Weights of a small transformer language model.
Size: 19 layers, MLP 768 ReLU, vocabulary 8192, 10.6M parameters.
Architecture: RMSNorm before each block, rotary positions, no biases in attention or MLP, untied embeddings.
Each number is 128 + 32 x the weight over its row's rms, rounded and kept within 0 to 255. Layers, rows and columns count from 0. The size above them is the row's rms in percent of the matrix's.

# layer 6 MLP down, 192x768, rms 0.162, rows 0-48, columns 0-63
size [105  99 101 100 103  97  96 101  98 122  98 101  97 106 101 100  97  99  99  99 101  98  99  96  96  99  94 101 107 101  99  92 100 102 100 102 104  97  99  98  98 105 102  97  97  97  98  96 102]
[[154 149 135  94 119 110 115 104 195 114  81 148 123 133 125 123 161 128 135 121  91 152 121 145  91 147 114 116  79 141 130 148 163 148 103 135 135 149 144 134 150 121 109 115 165 153  93 123 162  87  98 134 126 139 148 102 148 107 104 117 135 105 116 149]
 [182 148  88 159 141 100  88 128  74 167 126 117 122 174 140 141  91  81 122 119  90 194 157 139 118 182 114 124  96 143 143 113 117 138 149 159 164 110  92 109 160 135 104 141 184 164 102  85 107 127 128  62 141 150 102  85  82 167 113 109 106 157 121 124]
 [170 134 160  71  92 123 129 160 255  74 121 178 182 109 157 131 161 146 122 119 133  68  84  88 103 148 130  88 155 177  95 102 141  88  94  74 125  97 109 162 123 120 152 126 154 121 189  81 148  98 148 108 109  94 115 120 136 160 125 136 128 122 102 136]
 [183 105 118 109 162  40 185 136 109 124 110 117 117 169 176 130 104 138 156 115  92 156  85 155 152  99  86 196 113 112  73 173 121 116 155 115 139  78 122 121 123 202 130 148 117 100 153 155 158  69 165 117 157 148 127 176 102 165  51 103 103 106  75 135]
 [ 98 147  96 123  97 151 152 160  84 132 166 138 183 124 106  72 140 134  78 142 117 151 134 131 179 177 143 141 156 152 130 158 100 122 136 123 150 150 123 143 119 140 121 171 132 106 126 191  94 155 107 142 142 101 106 114  99  88 140 148 147 129 189 109]
 [104 101 169 162  89 129 142 100 200 128 165 122 115 169 105 164 152  47  98 185 106  92 110 116 110 146 176 167 131 141  90  80  65 118 112 148  92 146 153 141 171  63 132 115 100  89 111 165 168 125 134 142 147 118 131  94 149 141 104 100 101 138 181  83]
 [145 100 122 105 165 131 141 166  29 109 146 155 148 120 162 126  91  85 122 150 195 111 127 117 119 135  94 121 128 166 119 135 115  68 145 144 132 125 124 108 182 102 158 139 146  91 102  85  60  63  89 106 144 199 186 128 108  99 123 123  97 171 134 118]
 [154  73 108 168 140 124 127 122 124 135 150 117  76 167 162 139  96 122 133 126 157 134  94 104 181 138 105 158 162 123  93 102  92 127 164 116 188 134 151 176 117 112 132 163 140  79 122 128 135 118 143 127 102 129 152 134  97 102 149 122 128 110 151 164]
 [130 148 134 119 119  65 186  67 191 154  99 187 129 110  90 118 157 108 152 143 149 162  93 120 109 129  59 146 123 122 158 181 189 120  90 156  50 165 203 203 104 132 156 158 133 101  59  49 155 151 151 158 121  89  90 109 100 116 121 100 169 137  81 135]
 [145 120 154 137 139 121 171 136 241 145 146 158 127 139 135 125 134 217 128 153 131 171 105 121 163 166 127  95 163 163 195 118  82 194 166 143 128 174 116 137 150 120 164 168 151 121 127  53  98 132 164 107 149 147 136 167  86 164 122 124 142 118  92 153]
 [ 96 155 133 199 125  61 105 119  97  83 116 144 100 117 177  70 150  92 102 133  90 163 172 169 123 145 183 142  94 199 125 150 173 162 128 122 130 107 123 126 109 171 187  87 124 140 211 109 127 124 141 120 105 162  93 100  90 150 147 103 152 172 137 118]
 [ 81 122 147 112 144 127 112 216  32 137  82 143 174 133 120 130 158  68 147 104  86 117 162  45 141 129  87  92 170 189  76  97 108  96 130 143 100 107 148 147 134 121 109  93 191 137 135 153 150 134 109 101 153 120 154 103 189 138 151 158 128  91  98 135]
 [144 153  89 149  89  79 176 188 109 125 106 148 136 163 129 126 149 139 155 175 115 156 145 109 157 162 126 123 196 155 108 125 160  55 177 165 199  81 140 152  71  98 156 160 122 115 118  22 108  83 133 131 173 143 136 139 178 100 112 123 153 152 122 148]
 [113 104  92 137 168  63  65 121  70 148 133 101 123 148 127 155 100 154 141  97 102 163 199 131  88 110 123 164 156 167 148 121 137 110 140 171 138 136 141 111 112 128 151 113 127 145 144  98 151  83 131  91  98 127 120 177 109 111  95 113 155 126 144  91]
 [158 195 106 140 121 134 117  39 131 151 144   0  89 110 153 105 117 132 138 147 107 132 185 150  88 114 139  87 108 126  94 125 138 135 121 109 116 154 119  73 185  51 166  29 165 154 129 171 162 158 175 119 136 110 163 194  69 126 105 103 101 144 125 152]
 [115 103 142 173  77 132  87 158  87 200 145 156 163 167  74 117 133  85  77 123 163 104 147 133  92 128 118 146 182 112 149  72 135 114 146 102 120 127 142 157  94 113 105 116 157 125  99 138 111 110 187 213 116 172 138  67 168  96 113 123 117  93 125  64]
 [ 92 131 116  82 124 188 162 172 155 139 139 254 167 124 114 130 152 206 147  58 136 155 151 139 132  93 133 115 111 135 102 119 165 138 140 147 119 183 110 144 109 128 107 133 137 141 116  31 116 118 118 114 133 114 144 117 113 119  78 165  59 123 134 184]
 [ 76 129 167 121 167 144 108 131  94 117 125  71 130 160 142 161 103 146 120 121 146 160 152 131 139 118 162 160 143 140 143 151  64 142 132 131  95 172  95 125 209 148 155 146 157  93 201 217 153  56 105 156  99 147  67  96  83 142 123 127 159 153 118 110]
 [121 104  51 180 121 106 153 129 172 131  78 120 143 121 123 104 161 113 103 141  99 133 110 106 120 145 137 178 162 117 184 116 120  67 194 125 127 143 192 168  94  84 155 154 158 159 124  55 137 100  79 163 159 151  74 115 123  98 116 113 177 141 171  96]
 [132  90 132 141 154 175 126 129 148 102 145 144 162 105 122 114 157 102 162 135 115 105 173 103 176 123 170  60 161 118 112 130 126 122 140 146 120 140  72 160 154 145 121 108 135 117  75 160  76 120 116 105 166 135 147 148 106  89 145 126 193 147  58  98]
 [133 117 161 142 167  88  74 174  72 159 120  79 113 177  85 141 148 158 153 154  79 153 106 137 129 159 113 128 109 102 117 122 147 162  57 106 179 143 135 158 147 102 150 133 122 147 109 169 107  50 148 151 167  80 156 133 128 163 134 142 140 111 146 124]
 [143  93 143 147 126  97 130 123 150 174 118 154 149 133 110  96 141 145 145 142 185 160 104 182  93 146 155 117 155 125 128 100 148 138 139  98 174 148 148 162 101 236 139 104  94 137 105 111 103  87 171 155 122 131 100 176  84 154 131 159 114 120  47 111]
 [121 160 161 102 107 145 183  83 118 119 177 114 104 148 185 137 154  96 193 130 114 137 157 139  83 130 112 106 154 154 119 130 130 147 146 188 132 184 108  76 159 151 160  95 175 138 147 187 133 126 142 113 123 131  85 119 162 131 118 153 125 120 147 133]
 [121 119 161 199  96  99 115 147 117 173 143 109 116  99 147  90 108 137 135 101 133 114 126 102 165 147 137 120 125  87 166 118 140 111 117 130  83  51  75 122  87  68 117 154 116 136 120 114  93 143 149 105 136 134 116 157 120 128 133 145  99 131 121  95]
 [161 215 163  99  98 184 185 121 146  92 154 144  95 105 178 148 102 140 177 119 147 110 103 157 144 135 166 176  98 179 136 180 109 161 149  93 147 171 156 143 149 109 132 123 119 186 156  99 117 127 218 117 101 126 127 153 201 174  99  88 121 112 130 140]
 [146  87 120 133 156 138 107 113  83 123 136 103 100 147 167 154 168 101 119  90 171  56 160 103 152 106 170 106 151 136 125 159  39  76 119 141 103 119 139  84  91 137 115 112 124 141 102 134 102  51 154 149 123 123 166 149 157 191 160 110 129 111 150 118]
 [134 151  73 110 115  69 163 177  94 144 107  76 114 156 216  73 138 155 169 121 144 127 105 160  95  32 110 129 154 156 130 157  86  97 132 138 105  91 156 162 139 122 123 126  93  68 147 164  88  92 121  85 148 149 141 102 131 133  98 191 124  83 152 144]
 [112 132 160 110 117 120 109 103  66  92 118  99 120 131 129 126 151 113 183  88 123 108 127 109 156 136 154 173  94 184 196 112 118 152 101 152 163 125  94 139  88 107 113 159 127 176 136  67 103 102  68 103 140 130 147 123  99 141  80  94  96 101 132 109]
 [103 120 188 128 116 210 106 127 123 161 169 196 139 117 170  74  95 169 145 121 128  88  86  93  37  83 209  86 100  99 107 200  87 100  97 122 130 135 136 136 183 159 142 143 119 134 200 181 136 105 155 197 158 172  79  67 112 153 116  79 103 115 141  81]
 [129  64 124 131 142 132 149 138 134 179 166  50 115 141  83 143 148 100 107 150  85 139 140 143 130 118 122 150 121 112 125 130 119 134 153 142 142 189 159 135 168  85 124 166 160 140  87 160 185  78 135 162 157 120 166 128  77 131 126 132  84 132 138 171]
 [ 87 159 130 122 154 162 106 105  84  91 158 129 149 129 146 126 124 160 103 117 124  91  99 110 131 130 124 124 148  76  93 125 125 103  64  33 125 118  75 183 123  71 149 127  97 126 137 213 138 197 147 119 120  94 105 172  64 115 103 135 196  95 116 135]
 [107 123 127 197 139 138  62 152 147 157 123 147  87 164 128  97 125  34  73 159 144 144 126 159 104 127 108  92 107 106 146  55 128 116 180 158  60 142 146 154 157 173 101 118 111  78  98 136 104 200 101 150 125 134 154  95 146 114  79 131 160 123 101 105]
 [154 136 132  67 136 133  86 102 155 166 123 104 137 164 154  95 126 131 125 154 132 113  69 157 151 121 157 174 126  97 117 124 194 119  80 114 130 117 174 126 164  84 127  99 141 148 137 170  89 172 141 219 135 102 110 145 103 151 123  72 124 130 142 124]
 [181 180 193 106 150 115 181 114 115  73 147 146 135 159 129  93 126 102  93 109  79 127 118 125 154  85 100  89 153 151  82 175 155  95 163  93 133  90 156 146 114 192 168 167 138 124 155 152  89 106 147  82 108 114 165 147 150  92 166 150 127 162 123 193]
 [ 79  95 129 106  84 105 150 135 222  98 142 168 160 188 124 131 149 157 182 144 131 165 169  72 111 164 123 149  63 168 153 115 134 115 107 136 131 224  89 116 112 143 185 150  98 118  91 104 130 129 141  88 110  94  83  97 106 182 119  94 112 103 188 114]
 [ 85 148 114 108 136 161 179 154 145 143 148 143 148 122 103 163 172 115 112  83 123  79 120 127  43 126 105  91 176 113 134 141  88  79 108 157  98 142 109 167 100 138 122 118 115 126 106 162 165 120 105 144 109 125 184 148 143 152 133  92  85 140 157 112]
 [ 68 124 110 119  83 165 110 159 143  84 150 110 167 163 127 133 151 125 136 114 157 144 100 134 147 151 148 103  85  82 183 218  97 116  98 112 195 107 138 101 113  73 164 111 166 135 106  65 153  85 138 123 138  88 196 110  66 114 161 118 116 137 141 161]
 [171 161 122 145 134 168  93 144 115 162 113 178 144  66 123 142 134 166  98 118 108 120 114 152 103 144  77 133 107 133 112  96 114 113 108 172 140 116 144 210 124 173 134 101  71 116  93 163 179 149 107 167 132 189 107 108 114 143 141 112 184 124 119  58]
 [122 142 112  88 164  80 135  65 177  97 120  98  94 104 164 194 120 100 110 161 171  84 161 166 126 152 114 172  75 122  67 151 159  98 165 153  77  65 148 134  99  98  94 116 116 111 147 153 127 168 157 129 109 168  72 121 105 145  81 117 101 142 111 153]
 [140 113 124 216 106  99 149 134  93  82  90 171 126 173  73  97  97  64 111 168 108 191 106 153 128 148 136  81  70 103 115 128 125 188 163 108  90  91 100 139  70 132 125 186  88 172 125 134 164 162 138 197 132 108 118 156 137 108 129 144 128 158 125 113]
 [187 149 184 130 114 128 136 108 197 134 160  98 120  88 125 138 130 101 123  88 122 107 130 108  91  82 129 142 151 136 152 115 139 136 138 162 140 148 101  74  83 114 151 101  97  81 158 225 163 134 135 118 104 139 129  97 147 160 111 171 109 151 156 123]
 [195 159 160 125 123  44  90 113 201 145 103 105 196  77 152 121 148  96 127 167 115 132  55 177  70 153  84  84 180 101  74  84 167 125 154 121 120  87  75 127 161 104 113 139 120 157  94 124 147 159  97 111 135 145 202 221  69  87  87 116 169 123 123 173]
 [ 85 140 177 138 118 139 142 142 167 127 130 142 184 165  80 185 111 123 111 115  66 119 123  63 161  37 127 166 149 122 150 138 123 135 131 108 154  97 120  99 185 115 148 193 145 129 137 105 164 150 135  94  98 136 149 155 145 127 105  89 130 115 159  67]
 [ 99 117 137 170 144 108 130 130 158 125 148 104 120 191 115 170 137 197 119  71 182 163 127 138 142 161 102 182 141 148 116 109 165 153 135 188 171  89  84 127 122 141  82 176 117 134 128 111 134 152  72 138 144 141 128 128 135  84 102 128 104 108 153 123]
 [110 101 164 139 141  83  94 144  98 134 105 198 155  98 141 177  96 101 100 156 146 151 160  93 157 138 107 131 100 124 134 109 172 128 133 140 108 158  35  83 138 126 132 144 135 126  99 135 150  89 137 121  69  93  50 158 150  87 130 131 137 131  90 131]
 [124 131 119 101  81  85 115 189 116 115 128 145 138  90 108 110 152 134  72  95 121  76 114 158  74 142 137 146 119 154 137 138 112  76 118 108 115 102  96 139  94  86 126 128 151 159 146 149 117 148 123 126 177  87 137 119 132 114 106  60 152 157 161 174]
 [140 177 148 107 175  96 161 105  71  83 204 117 128 134 120 163 150 100 114  85 134 107 151  70 124 100 127 117 140 122 155 108  94 106 163 107 175 117 111  83 129 145 164 127  82 172 102 144 101 145 117 161 111 200 140 112 121 120 158 119 140 137 158 128]
 [ 78  96 144 153 103 179 136 125 183 158 144 123 124 149 146 175 255 122 155 148 140 174 105 163 159 134 139 170 120 128 161  89  96 104 111 135 104 108 183  76 127  87 137 189 137 118 108 100 125  70 108 137 121 188 114 143 179 153 127 104 133 139  97 106]
 [157 139 165 133 139 117 113  81 223 141 134  99  99 100 124 164 119 127 154 103  90 122  85 126  85  68 131 115 127 172  95 155 148  98 126  62  67 131  71 132 103 160 102 114 159 133 133 178 110  81 183 110 126 133 114 156  82  98  98  93 123 170 159 129]]